Part of a small language model's weights.
Training: a variant of Muon for these matrices, 158M tokens, 4183 steps.
Each number is 500 + 50 x the weight over the matrix's rms, rounded and kept within 0 to 999. Layers, rows and columns count from 0. Numbers have three digits each.

# up: layer 4 MLP up, 448x160, rms 0.156, rows 336-390, columns 80-159
# down: layer 4 MLP down (transposed), 448x160, rms 0.179, rows 336-389, columns 80-159
# gate: layer 4 MLP gate, 448x160, rms 0.16, rows 337-390, columns 80-159
up336:554499488530540472461586466421455552489496507514527527497453486476548578586447556604524529470432513423514569455438519642423526542480444509483485468476509518467439447447524571566458465482405527582516525473543476551448517436505468518486499562
down336:490446521470460469432515455493528517444428539469391455535545511493540453583543423496528454536434465423495527461478464401476506528486636510554526515586448465468494499534462499530530453421482502461506449511568530506451460410453531461480478505
gate337:557466492530495568483530520516484504518421493475473439544451552471458523427458484457567457488515541544422560468507526610553539504552329534500439533466495559571560525562495431411548468530549539458479437437544471480561566462450547551481432526
up337:555513428454495502423535550460461575534451531541571487475530505510569435550428516492430594556461504449468468424561564549481510494520565422504428371535427520499531448432467531435537547473405503522558445518375503422422433518417455431531543480
down337:521478461406488474540541497479535440478486503413566541488471556452461525525526454418576541519474531563560523499400593428476499446509354586445580530437510547509527527543434476441542533530512452412427450518481463525595489449584604485531472637
gate338:483491450422530442575506510534539586434389507580467471501523578454559485434537580481513497578505513578515428458582494528491509544503493412443513506446529434558457467489509525556472437545532457520463506529491575501508434418475494502458546404
up338:502509540491502493508420530549404470562547446549486556482531433478448506517508416522497528474595480476542486485446473543528482447459497486497431497537527536467575387550397461558466473462466501562536520506469397448554555529438491544496522549
down338:518478495497574504512495491438542596571499561601458487495443557529583402427424480481484473540517527486515573446590500473496535596499529466485539511452474390490471482460488520527447386533469478493483436482485542376587442508533595508527545504
gate339:504458531526506478507468468459505494532546543423486366577573538473515568526501467432416547506557556513483567507464457495527571439500484458541500588484456468450508438523544531419461471492505485493504480557540435494470413447399593427510538609
up339:525516460519472484397377480521450456459504483444512528591533554469549475472531562483543492407540517535428446509518588440470489517617526558557513496405438481511547462549457509480528459551531444485441543461534538466471447499475469543487458417
down339:486508534536524501574522578467559480551534449482459455574555484418571470434503477496483506504548513508465484517419478470475547525500371513560452583522499533441499503436454509441549423446492595476508558460441591510565493451566500532461521476
gate340:433503409476536492521472541533453507452498576508464466532484511467498545499460473414465526543581513461534471455505497533496470490569520471607547482476499505441572412511406571568457585495550499480451516511510628472606453605487557577498574456
up340:473571569436517443594555536541507518528479444547480509483538515544424448554495520534622552571495472488465471555517400521501528488522480430511522477546569464595426536456487487583519562487426480511520503515555578455551577458528562520471420548
down340:443531545526468478448638503437502416553584535564470472444509473437463429448493613541508514469593477508485592524424518447467508497464511551567498521582479509486549501593460564456579476559512545503511606534442411539586479516520530507494504489
gate341:456454516482529588542458507603532530568556453417495513538481403540443563529547513579500539485398579511545498411529517498501451446525643517489470439495483460419545494585514476531572458485450553527453526532528593526566385532425545564521459435
up341:562480536514557528494469428494424492559494530521514531520442459441475505563418478564566506521486512513503521513492524522536496560626539469449503440439481464522497504526468528479517511509491534479472554465524457493572517524480426501442464420
down341:435455585495640444474508598478557463538582437423461568545463536504453512519554514632475442451508456499412491462426429460564457570489553402487510489558542508496422490589447437426541554418547547491474565491497511453476489476563460505484504477
gate342:390502453534481488519501473520536430522392585445438487495522568559433537520510461569510512512437502417463493521591512564502510511500510468405473514476461552519486455431433524436477526638474481506470496520550615492481492492480548518491555535
up342:544541543568516499468513565466509544521539489540589551512481464571450489408546517509532457506556485489370529456467519453550539513535559552506548518554496439478465467523518580550518572440475495486483429481474461455538540544593438436434521455
down342:514545559541526472481554496539474532491511534484476588573467499473482431516522442571516405559515560461463486462452474479481471474523527430514501523501513526470478500531534493470541512546482532433436540437463528526439474540451531465441555503
gate343:500442519437562459454426582487493420492653485467460470427491509487533432495542631472436534470473527453576482475485433450592495444414355554432558527509465436481473452526560530537471468513455381473467523502491582472500473542543543503526427458
up343:492408514393476598571515544489449467466514531513404580429525494466479484517462519510458477460545497495424478410512495484467480502539449455517503492519543474590563439546486502533547515508499491503506537408488546528465430483502564474459605462
down343:505568499576440512504513489475446471519458490553454576454543513483426496498477442523526559441486556438496483428446440439603485550486481411591467589504465687487479559540595518469508468538534505520513615477525548481416471466421497604537441479
gate344:486468595539562485455553375503449514530520472569464557488485503472532398525433459503486530447497510559546500403477483484514479578560421559528503494530547511437346463563460488463518489548493509458592535484539483571530569508474569496462604533
up344:525508486469536493464548460450541532555435420507541528589499564538489532550546462459514496493508509560486476579417590498524504449515505636534495444491531455563506427469424557465515545530468482500504526573395493499495465566501572425529446532
down344:452507503430569391559563536472431479438495588442542470430512449521403542512497520422560482528497433475544534531473470540521514452487446537594581490463520611392489530497488555404519475535504515483499534561492545462584500528494481549521497525
gate345:544501449464538554507481418448450510509459507426566471564505518472487380486445456448472524481500445456502487461486570468562547517481496501498534481508505436535480497579503466557554603509520515440460459484551623524455544546540483481455581543
up345:562561569564499463472460499522551505464514433543591595519435481540516560546506483523574505474542531529411551527490460447515502492491474489536493514436467560445489505459497477450505411550485521558575439534449468498460455453499569500532414466
down345:492492510514467450486442455461512457467544538464566594548488553559605384465446561483494499507583523575441490533520464490437472497544523464514496510561481504419478430561448490488498519519498478550471540546481460465521439436471526469518517400
gate346:558439463469423568544483465488533520523535577515558531491427494587589457473522432488405516528430507503423435446481582482533498569527487417558515513541625545445564508436543548513448594500468450382427528462544488572507525514529456579517518491
up346:482505494466435549512488532508529467487512445424510499482577488478528551468503477509461522454544501524443575584548436558520532508447523567447403413558446506555426551453427525519503343431430542534535433541404466446516460486496465525513511491
down346:562475525515507470444530505541447484487476420547560480546607577389488509474435501501419478387526464585529487500505450440461459555535466487475486532445395471525563561587500546569497475426495433499543456475561524547538573566413539471525545477
gate347:530426519482534525571495473417578531483483441486408468646492511573529437464441571500433503514534455429483485568560536580534428488500522519490504537552492474496461612503543429439488494493565498502552451537468494442492483501467543456522566495
up347:533501518559517509554420440514489549471534497487428562596539563563478461459510483448482436472467554541455471546552579584490351457438562516507470572551457475395481600471423528482461498606521585515545463471475427441426512463516482451482583498
down347:436549502538444453480468493448494432561484422493529584506462483506417537463512432528469489510461477497538428511468568459496530561500597475522504523565472501431551456513470526483542479437516536513519489505460495435483521539551464384501542470
gate348:456578501483564496597483497462437524485494518547464430516542500489527493452473450482508575488502493463490480472466504484527493574465443397458529569499440410407457439510463493583450533620525476429435468489398442585547479509525472469590554479
up348:525484556511517450444527547511385450445514446507530483521499463434619563487464543452553510446556520521570464543568505499511564556473451551555491520541475600479537574495468522603531520419491489518395527492474526439512513466537561525419450480
down348:491401500428576439466598602472493542480531418497641585585496433486534523524504521481441568500551410445509494486522565517677552519456378445504532452517488471524497435517522555524555471546502584466436498582541540451528384452527518500508475529
gate349:396446519481518475398485541459475534480516525523533564578541501558468528539528595520536616516536465453505480524528528512480461548542526517536611531452468552618548474558510518488451519413430502454449552507592473445382533441542468451559463434
up349:536518457431522472520546478453503531531520580517588496462423592627586535445440402470516462488559478579589550526498517480636480536498454481443509580562603555563557555569487525546486462450424649517424562491483483472483471524402547502561445505
down349:507481498508467514460458562597517470514466558492609458455452492405563502498528492513505598596452517522552542498437580524469495533519659424554603495517562515560493499420466554428527406554492437418481431505419473494376500428582434488438557461
gate350:578423549523506534554407561462472473492522563525531476546395486498527497519447571450489447562515477469535525471587473520504399496480534514455477374407535626584611584523534562479549418460482430433547430460497550527425502507525480553482588537
up350:576426404486486443513597511488505452387350475553544461510490495546532450475575478437525412520435496519498541481485587428519489558514529480494480521463470507513464405461486477473518520466480482576505473564469481474502522485471384458535553640
down350:519547608553468569452495532496492499456547501429510388542528507526513464476523561560567467526479505480495468493514427517569502524455488548521365514438515470567499539486414582508441576418573510489454377536501436489467475561464518560473464515
gate351:530448482551515536442465515508593486495607467472472540509474545557561423554471532380572398508501528468489528442496595528448518360534521597567488501535530472509497556514531603552539440524471522550461513492530553512501532517508480556461574440
up351:462488428480548400480511479469472402536516562511387504591525454482426607496472536482479464555563463545463538544516490482551462481533433481585542451482483456559421464517527539517487502641452515429515518601539456476538440438568595450533571519
down351:491427458485498497459493521535449511574421578573524485505465544561545457468533524504520417436536527560520568600466490578530485491492470563456585572444436502500491479513495485485522502407578431512486454550487468518546378542594453569538530453
gate352:529499573471423508520493578536572567557434580553602589489548466588517490497495609438499508492491523440496408527529577482567540505538567439434489469450555551455467468481484490558606448491516525399578445518532475521500463570512584472421554543
up352:490519425486506473602434493567470514525472524493504521457468496467504513487549518438420523479456495472551552469480495515550567453416427494493562442491456483453451441556364551557521538541516430413524506485537496554582489499447583502426507488
down352:416514543438497503545549512500503518548482463523469619520536486534437477458535526391499567492509540498550508550556465530499486475601486370505479490517427482498541439493490418514554486486426551597543517494545531495475478489496481526495420585
gate353:532522562561567520468514566445587569559483516466533575508492513496548540495508454447538421563437526561493442469453451563546464534440457507477519564535426576481467486587516540625512479426446550504556488508535417532517593537467450485421558532
up353:533466490518594523518410586588477433490494474510517510491441463423511510534512474525497478567516469439534546470483548543530474536528504525594431550479542532441486480513413546536468529571396414474512459565434566572524509553577462505550508637
down353:392537523568534439476504585480432526463431450466469509503519524527507501575387399526438461494459481596489443489541537552495469508498504371532423583462484453491478530620464470515503495591493492555489439497428435443575519482454457462411468520
gate354:544494545471568541470545530512454452438510528445573508535499567575469451446442644468484497510469516534511508534437510545491494470402538581498528581517500553532523502450519469460551516460542504470545467415453485515596469525511479455522537571
up354:494534476509515509487524537453520465434487560498466525587555599444502440444526504483563560453647495489510554499503540554425410555463531567520579464534383520512528489511560496476354531587537478504432497511427492462471518448405467555558495490
down354:518529473528419494497488397445488559541499503482491543508453549463475334520557529568438500520620480557500486463488421497513498547402414620491509449431504446536471385565501467450524435545472451461549504486524513572534514532445435500451558484
gate355:496507513501560513499471607455484501470511434447574441476533425490562470507483540457476545496475348498571532531456488444454486556470529483484543484386491470496452452476502486473500534553426445496543503464595497458479593430409502556446390461
up355:518495448453414538493477461565446445466528515484451469463527495552486503591500447483532506519634583525509548578448616466461471507497504610522515513542452509550504503511532596521446453468431601493506483550522479587533526506543503371499544500
down355:462505462532531456447517566491553495485455456557490526520470592483458422466556466476530481552487536549481437620569541541513526510443475522522461509474489505424542468453494504506478507539524552520478510448535569441428445555483437480488482578
gate356:530523433467546505513537523524515517460506426482555476483498541455432519559543434425531501466538462527442502449452552507524544378540496441493501487490547514494566486613427506554478463492560433529372433456600419488521438477548446438543472484
up356:559511459402560457468499459493475502468519485475468524455545529445390512538520605555465525543520495543539503445466534578490508493521478543511499472445489414525513418532380532465486545527490543421593497501519466546518457491494497447531515509
down356:499461513490513493444592542438570411464473509471398428531480462486454465522587514429445516465451399451554572505485499544587456465530531454523384529503513529573431483540530450568476543464462451560460563517525579405469515602521421531562468407
gate357:475603476461529518530526440366485563466538549424542480420553512504386535614580465523508516398486476512585491444480507484504454508463522563420513484441491598408500479494500502526505503529565462487589472448529487409528516498500544518486522452
up357:504550543557557415401490531483489406506485451497503514466495520470518524507484505475388549591510525527458541504609497544530484479464533516530523410545512502482477442442449435552540424395538399464481527608408486492516555503575498559475452583
down357:562549444374529507475538397582456586461465611453411452485403493527388474528489559543574553420402439485410552451536395477514520516417479554502488474482562470493436435485536469508554431396515497461524457488456504423524516437449440459472442525
gate358:577556509558526563503435533491501517516530563529466508624558534411586441536443581509467548496476551510436544434460505558516485457491470552545508477521433460437523466558378533608467522539497503554573418552464610481510486525501444452462469456
up358:513530526430586531552461487439484511488453507436413464479409536400502485462428547473491466444483513560426608492495497542537523497610450630505576498536567529559577587495426519520454541586508560434412470503504466444509399525458459495423490488
down358:565550478493482524549549560387476524531457508446481484542478599447502508494469552564382541450604481538495615504513532497440509461472527588517541550461409481478468518525540528389466495426416486611525499415497557486336451574532478528576603507
gate359:513459538533424446535403457484473504496438454514512496474491504523462481408504514480470545440501477526482592465535547468433543445477533504661554568446426476489548524502430547455525497477416617469518588490533443475527554427534492521545494534
up359:492403450420491511493515557516482560512479547503511528469491574561519534532502512529494472517509471520494404513561578485543515481484490607580526507506530564547630511491546421478542535454531493458548408626426436509555457535538568486431418509
down359:478445409553566440436444543590523522451533506520508598431505552477518547479547546535410513590486503400517537595504526529518465587440395560548459461532587464514442460460524436581559531486473439478468519442446471496533430477527545467509479542
gate360:515535519603475465461500531538511449385473552436508439519553465471491445502462561418411534502595553435534573501561563455483466504462463503530623406475528460593496510479440490478408583560543523464536524452442466450475459454491569588501459481
up360:570509381331415426529492466462502468570607453520558459496560429446512526474453554584492548615445562560553488573438525509527374520445472527520527504583541474465554553567501572518498585489535485480463532474578505500440568488527480580554492548
down360:541536476467534524462497524519510474464496511537482503444482543526441348515535564475435557558490378501479486418399359436554500560501468629499521529479457502550415514434495513506525455493496577517550528541460628487536388486509440576472504471
gate361:459508454474480535430533589505459475495514438580512430595467519464498530530475507536481514427498453535423425519451466484474426423527461492516535600521528541429521568465558505491561505474494488527573505573483412504586549568540395439516563489
up361:524593441492531477499429438512452503595512511404406509498571479552506392582451441497440518476516467434520544452522527537444599516526367553528622458514526415569504547489550529509512417507470461492413539550447529509434476424512421612584541491
down361:429548543607502489442469517444455392543530446538471550548503419479444570447510474592484562566609550624588495465472584551532489438451492487548476537512521538477478474536487538546520537516593515500472504467515482527340508536546509443485512425
gate362:424540552463475454503461599441451447503575500581487501518516507472436460468388530474612558521492406491488506438471538602490430470484490521503496516527561469507553419584523479453460432458569504401512471544424529499501538435549505589511471421
up362:529431504525530420478572483483581507467524530506419529550582455469519463554521597511506490461611593474506450556466576534518604531465510628495522545447489482471486548457497425530456489563474489614477555625544451471497475534516528509507488494
down362:480515580499467569489526535576404428440482413480582526484446596562529467549509470516595506451463577532540468438516466518468534480521457476445505551457516514470489472496566438567488473564563527485549405529494422536678523428489452550500522546
gate363:592475470549461550495535489418483472536525596553575484533630452500523536551445535406505511582480501463417494559511508462474537581523487443498459401526485498439469498427470526540468555474401502437594532552465487556463515454460528516469494507
up363:448471563400492495444540446476471511515431480422503520458434504490445459532640441578508505482454453514488461554497612531464433470512475541531650572584485516599504576499555562505585507566481494524515527453536510531521534465510485491565517464
down363:589564486589477484516564489443496457498477499612510502575544499456521543472374536444475475485505449531502526471469443476501507547552511506441390408465538576428483502465393484483465496496476518457533444485470482473449526542494565502480508470
gate364:452492450461449395403608500400535575522494476539490478438434539507480556402584488546496458453520517500584494543494481417406426507596487512514466529504386479595442520467589574495475498553485511535410465562464455569665477546519506534456413517
up364:472396477542500553504462449471419509443567450543401475483551546522533512517508548522518544497507462615447464523490495487632509508547516532521426453482524463508585541422467531550538500525602475473480460536470510416482478588440514538519518558
down364:475518492496499529435605546499497503530520428526512374534548507492540536546479430457543529508535444488424574488529456371398582598497569437529503527545527579423472400468402517489460376523485503469437527530483500521315493477489530532422554503
gate365:472449542465531517512524560507476491481579436488497417539438494625447451488490599527483444486535483477502462559450485507494563462396491492515504509412497559574493394530466412543545479513549449412545548451540509585452525507465523552501537475
up365:515486479485412446485534482507431589566461506480555519515488472397565528472553429535511544481492514562629535505394548420571504585585571454589522487447503485482566584433603478517530478487453441528482488476498524468452434522481480595499437432
down365:342571485483509537523451456512511491555561536564514545506523470496439441513504520453573460538441551472464516404545349462532519565489493508480479459606509470505507501379420534544537521478452476543474531562463706543452497464468471529516540563
gate366:485545474514451501387557458440650613550418469457494518421498584531579496416529588502547442450483491490443508481549559439525509469417531558478425470485513393500498513560495499443557450621485498451446436469547481523463453356581479493471513587
up366:469450582523475529504507489541531512525537501486469528508542615468566470533478463518440465445453521488390516503565468347534498428388499495498567539517449526406489484432575455493496447416587510431568446424585434632497508451453518449533481520
down366:421482452531457515376530544483481540470514498583527601506387564477497528498526442539441578506487579548350498609542534506561426462494393613542514539468550558511432367467526509536537445422444442469506401478496459460596526552493513459444471534
gate367:488462547460501525525454570465502522473421544385592505540374519575517499509498484490515540395534457552590584479483402435562472544503457496448501479506465546501493434567481560520503511494482566508580528465552515389487506491472522514446485448
up367:438490540500489478473477467456458586408543499461516519447437551523499455413457485534506511433510511503537433449534411341500438508474404506438516612490454455513421452477454493458566489509499532518566519511491492464500557517480455518432597505
down367:511486535480528575549481545451467465542487494480575554481432583501495489583581452485462510487440514417438532533571544516437413424544482497530507499541459385494503540510547533466519498439497523586582538443529360588496430606527502464478473462
gate368:555481566508592514493575561444507454418424513407476594444445489535494391459499450504612507483554434496489504499473527443544532453511554434427521351484552437574549499536593573487506453507573437540466423475469433466528543450510536464462551533
up368:490478461462492461511401542465492466501448554498436531513550431415444531467456495479502494485541402496428454565463559457520572491540444536608503470449434495570458537597542473507492524552500463530523455600489491425399567389594461419520478569
down368:548522584512494504503533474496545490465604615456470502508497481598421513455501445444450486531523416501568453593450487458434503510547467554516503513444429409481476524596511494555478515502481474504428556560515493552510467385520457477554490533
gate369:540431458582453442513440508470519576505445511556469505510499512495537500543553549420525451514501435544411485471537495554512469557498456573489519507484404576463538571481550565511545459482536471548500465525426533528479446544463437434450398531
up369:478507552542507584508511457438512456487519418562497424554517478555526547516564467427474448501451541501546549482395458466534456441464468452565516483559409531558478580469432644546469533445517543444568526533420484545452588515444462548518436543
down369:483521403400508451548494555521477553464437483476485446530424457494532446441486505578470515535442472571468511457568459554461411392476523566584451467533521613533546560564504572537491467426468448423472538430556501497528498546520399454429393484
gate370:487541513486560556565483547504514491541489574565519445525452527433384462474429542506468471456426487512449496492581513624444499540566522449448454499541541417435522464504488578539507521486547470425448476493588491551493438525505476556463490558
up370:501575423601595501442517503431548444519562534563442536463522531432465574421642543453600491441504408471530481488508534509461453512497496492444506558463545493485559506475539484371441420480503485502535518565533496575537503466480481482519438443
down370:469507512540489517537573530503469496512623528433550631561452474535381469526564465482493480544520559469600567526492589597441521623533442441441519565547590488412590540541536542462471486519475478563561442534479506431442510488535478541476457428
gate371:501496468504502530468502513464451479447495421437477444502494471487570494500527470489528484507557533508519533512461539484532559438514448564528509578484350415469573524501457476440538426487550550507409483453595461512469520495537485497464556552
up371:527478528515489552526566459488538497427515441517583493444536540507454526493440405531455556462404511506473469541511469513508435570561350505593491514534404572418496443425550545530546517520552480496519472509571487539448582495558479462523482502
down371:470467450491457505438575466526497503544665547546457492513511425578505428470511455589532502560558534521453460378502481523542448514554440505509610542460394486528517536577566486584458405525547472460525545569445434539403559488562482481532466495
gate372:519459566480439497475499498533586523549446554515491498500509472600520479490420434445518456473482386430473557467471537529515537486605474489411388488448572568469471576543555513451537475608558517336526478474444553440454454532512541500543462511
up372:488471481461437556405589532446497529496460516499550407416591505550501532526530445331526551538406474523493456576441530431510479503515382431460510411491503495505508479508406472489486537365429452342597613444441426568542489518550500507536434470
down372:533506500552485514566503484503479617523481499492479527557541399508453473487562392504434433542568460420483492453615503483590523528461571570438491499490478443469497507487552446513417536463536521562411501591427537528465498459406569466478502555
gate373:437493424505521502448467534496445408472526387485464605588464516563507487534546534571535474454423441537533483542496637539520513460554497415492500467478471468457458550550584539472507498546507442544490458500532571507500454406499507587549479444
up373:464484517496539518534519469566499664468391466589460482550536411466410507602492544599501470463473577478404455488510487375532516459483573547475522450489534523544607470490512458433533466430475536480450441448490692578491432528506420501522522560
down373:428510427435546612496522579553473501467491457478504518496553422418565477592450480539561600506458526495491550470586551520438512512551454526437508420515582599417417428499585452444478474576486491496626505554587458602536542436406489555512500414
gate374:558610480477519455483560394406472581495481486504468487560497578533462556456498501431558589515513440566503500508372525429464470594442390532416582584479471505459509493409478512556421502446520517490456589484558489480465552425532479368493511489
up374:505491424518512458505589512362498422498521515568512493586479475505488458506483446542558515532504442510530443479419513517562499468417490590531513444455502512496500474427477501543517503465378412418552464510473576454492441441487535491487499458
down374:496508484440386469485544555466547522437518537521461452451494495454554432526500468512452547407582447498464539528476451488439549446505561495478500457488562597514527522487542377437570496512506438402565489434478522452527471448494513532467458545
gate375:500448514517417367506400652487609531479501513523512545591520502520496463490441493577484385449514451507472614454464539482526532423473447493458477540549508416460531481494470410596554550552479497526539468645542521497554552588507553493472423429
up375:586576440511543516570513416504502557502471526541563447577446510544588503463546425517453502540606466467394476516584550441474543520447498454487516577464449476505474475488414430501567523427433440436488503443488486444508413579530493404488515491
down375:559500453465470523541516478525494588497545503446558530526463472474500435467560626426510532493455519531442420502557461428462522651539543409470524428437521439517446471537494496494528463507533539482382437473513464406591486454500428561457462500
gate376:563559443496467557588508520547535467481495542508574507493480459558570470495467437426515502508428539527543470404458538540473382498590499460441571481515521467536477421526434529523545506507537419476504448469482475444535506392435537502509474602
up376:459531591549583531467591490457517447459499423466467497492520397488542447556520495520478563561520563638517491526516478535557425445549544436549496468522438514522385578493468540567476416487433480406480487426497520426478555544546449452554595522
down376:540515497501465465493609475521524480456433562479563448483442556487612434496433385580468522554442422549511436407409457507471501432441459578565482450519481357438536463458531515557444467450509494548461454493437539484428504474437503528527441508
gate377:470476565478547408522526524501496545572363613502498475524472474411548544546521487446528557527436513500449497542473488478535506492503498489485521442536474644439459443533451497543517544506410430569427531598525491469461467533519529444547460410
up377:465485534547541489521492495492519568493427460482467469623460493477481545496537561564486505573397483420509560486476539485505511517498491527446492544485474569578458412537392545558513489554533416550499553582468495442525468532491526472531466596
down377:417541545437503506468465495484508441420599539476496571483554497495508524573432434537496589522507452560513495429447481457483493516493468567490509489486461525471451453500481446549420602516502471607432504525522471468350494454518547476443446574
gate378:510487527480582541541501514469418530483528432572467444472501434450474411488474591543519552486420548480479482514450522566513385483498473423556512563454557523501463541568516507597547441550476454433528623483434516521513494507528557404512412558
up378:418510540503480525409472524481523476515553500494584566597573490568513488579478386526479523497623429450548547488607447467483510419505479486419600469627489498614537463468427523561440543490431506445573509451475478435577525518542513493503503514
down378:450521466480423542561435587603512531462514512536552495422565536546480488524474599485411577465498364544502547494531462428473523505467579550542419492473492522522553461407512573470458576496515452464524455519479507452503458388497560505485462497
gate379:490545443536577397511529474494442595432506464552508513554492444483511587515573407505473490508573513514504660485582510493505519385475525437499447447497492528446560491514468528439488473512484647509555454469534364495437478439632536429494494444
up379:499431401543516500580452492486523551353527517483474492494552482420558462542519570485443531392459564537512466372496514499428469413527461552463544543539564489497458385368593492523475542427493454537466511557399487447507633602429503427470506510
down379:484458425453556409456550437531451552532539557477491560545478475513567506389539467471516469530430498499480470441574518577539485486559522466515508496563462487579538522495417539539506486513527592494429516460458443443508464530626558520538460465
gate380:496558481479496505522352608518535621470566411551510472506440575417466549491478606595520481420486495473358436501578476536474471474416566536547519504487509484481543484460508518510575511520601395612511461526459558451492419465475432512405508544
up380:490519496545481484448510562506445579458532461511506481487584532515468558596500504492455491579610481497495509506477501394430550464500557434458510321505534479540487443493492555515563514432478423491481484472520483512495534384599564534580550446
down380:517496478500536502514490484503434493504509496511506464389526482524499510489473460568580528497461519464584470476402477514560521511438491511538435571481497524377443496492604504431402518437546513641435556540475506466472380586502449489399466601
gate381:495602582453432496524504510477457537513473482548500518477432539530502402617570518488498523575465576567549440439414444478569521499497518486450450489536565470498545610561455430530444407480536461477431571511406465536448446508429500482532456444
up381:428574676483447445470469467446471498533559479583468524452502498440467524487562458448512511450489579562496517563494470428470539507535417461459478464481411445570489518509477520458439451596485490459498531554464472501458446449571485419501467434
down381:496527545488499374541508560455471490487479465537501530440512486514450477466542573499483475533429413555485501486628490524468474507478545503485562510429498462460556464422431479599470430482453475439466453539568597498599425516414404498423472517
gate382:428544500497515499410470465459497557528504412575511466543446513603534561521536511466505493472560489400575568481534586514570447495544563513435501589495493551529529512462504455464492449459552526494442437471605472505567531558512575553464529445
up382:519506585456488518442483528549510473493475538432459517463488488538583446527407427503526470558514384527430423494545623532441513465531458459472439537540470399485413502504476468466546552389587543496484478487489569466431480516521500473581429498
down382:470453592490486454554495592431441551541501510526595507433421575518503447369425486575447499514419461416479641510481450467551479547514468528471473493378435474522467569506503603466475431429518547498558465539481475494475544474465497500477500490
gate383:482563518452523568467463496465450491473534429479483526510468604499423488547484457406520524491555471564559469448577463482471462463457530553523420482533438489507563518499523485592482463479496475483537493527549482539525520412369489489407442547
up383:501450441589587501470447472476431464539491459554497517538526506536566488514511551532496482564479450506462510547466517530485492491530528424430542383506507499499469404457509559469551496488396520465539538388469413448541469627497531596574607562
down383:452487455542466419469462501469478495554437596513613515514516555580563450563498577436489551472491500584554504458463432473466474525463497505436515482543491624555498412570582522465505577561494575476435531506432444519544549543552505474472517478
gate384:457586501485501464536484382506535568501447424592523489515509475422496546442445507536478558470501541388472453424484554452526546434493491463459484518574548501471493508502514491397622467458625569423397493513479546544453491486480445449529477475
up384:409621548448419473509614480525534412453518447485511475529448445421485492512477509506524577500480493462467575547542518421491476526455407658433531405447469491438452506468557514507622533487526471567407554568497520490434462565534540513480523546
down384:470471519607532534568543460532522532498465435568476490541521453440439508466466484449510367574531511516480472571505536487494487417459473478373465370556468507486551476440521447470453501483479506484510499441478550524445404441547478505514531446
gate385:506459525512564465513443455491566517523440483537562461548551455586610469561575524431471435531538468568497529430516531458503554587440491472504405522480452621550505523472491500462509463563482550536397540440517530451464471483476550471494518479
up385:514525435514557503482440416545377475551567458547540441639508412580504426529419464467585528499499474604513487511559553558521513530402493495531543488496421525481497471500494373542461466534425443474624585495451511490530552446405531518577565455
down385:579614549429549400458429526518469419523521537471540525494403474573491451524462496478469527536379534541434369403525482442551493566448553522476430528515472518504543529467489509541444416484488588514508480423485501512363443534511539431506498631
gate386:561432460556559507584496639517469491440504599473487437522509471498566517532497543461487498534550483480565593455480559449472567465437503489512427484565509492526544455501505517483525497544502526420544513473531483420451508507464494557459462446
up386:411529477522441451510527528559517491565460545498612472492394469605473507458508462542496475500513556506537620437626430469579566499489473490419412530492500488587463440538453512451491557449484517479479557523519483482497566427555575444517595570
down386:472410512480388488477515470512464537446444534513412441582486575449463419500446432498556503539487411530506542560378466528488459528558496461445608521553451511564539491486488374492559518474610513491517538454572492524494415496485511493402479477
gate387:501486491472485469468513417484421492554549436502557513513500465510530476546590467453511459529520494525502489523492486503462496431552490426394511525481589545411520422437648530475533482464505568464565461516521495408501454445463509517475528580
up387:468509495505504458495535509488548508499498532484343532416510534448517524450520483438548521496514455412569607545500467481507526458489515445588487466496533445552428527564515436487375493549540488503496474587556527543493447479495450519526512394
down387:410526540507523524489450507602500504452390449552413449574461535491615499555531487535501532426481528503501548531512477458490496552382563447505416356528468520505499522496569517477470455532451478552455434432461523543611458512532496520509521472
gate388:531528521577509462538487490519546445511490414534504490427397577518449492571506512610581597449453496520528517447431488499467571502587504562579459498446507542553435614434453584539492515571384503499426456411568518475538437453431498465521432507
up388:508512464427480469461529484496502496460465421509493471469497451497479542459525429476477397512543553530532553501459469536497481534513547489483539513569534509549570453563515482588498605537573492544456396538534429503446609498443491549521507417
down388:515376517510422570457515471442401502504530450550453456450590503446569548447545587499584486425504529549488560535501447519576518465512448511461515378502440489526495468559504455519511450500525472503576544567497480607597485512460407544382542512
gate389:497550454548515552520538508536502516507464499432512479550454549480473505447440466478453476484472570645506475492434429431494446450551493478608463442540521399457500446532512563537420499523536508491498545443508460553452508564428606511447594504
up389:398560544461480533520477511510467492616467493484501521487469482492452519564441493496533568531526587517524458594497614469423420477476520496547409403510490435493491484576508625494388457579503480439476503552582426545533538495475574554531507511
down389:452481449514487404439591478579445506574474585569455498559518480535403470579531437459571501459480551403465494468491474507509492496455453509417476614523569465501543511411491421504512426414611571466463476450419528524521411464569512441457441530
gate390:558567447476594570469561504560482523455565568435515455524477589563519520497498408457439386448482588569452563503550563529429571481515465402428461526391525510564549517529497565482516499412578513534571515509435395529541523533486429529566521516
up390:590506487535523490443551466514540543503592475470503432437542623515469484499483499477491529550381483425511594569509542517530606500491451507541508582424557567476476478533507391436520466514539482541576472531519467582474520523513440493586508500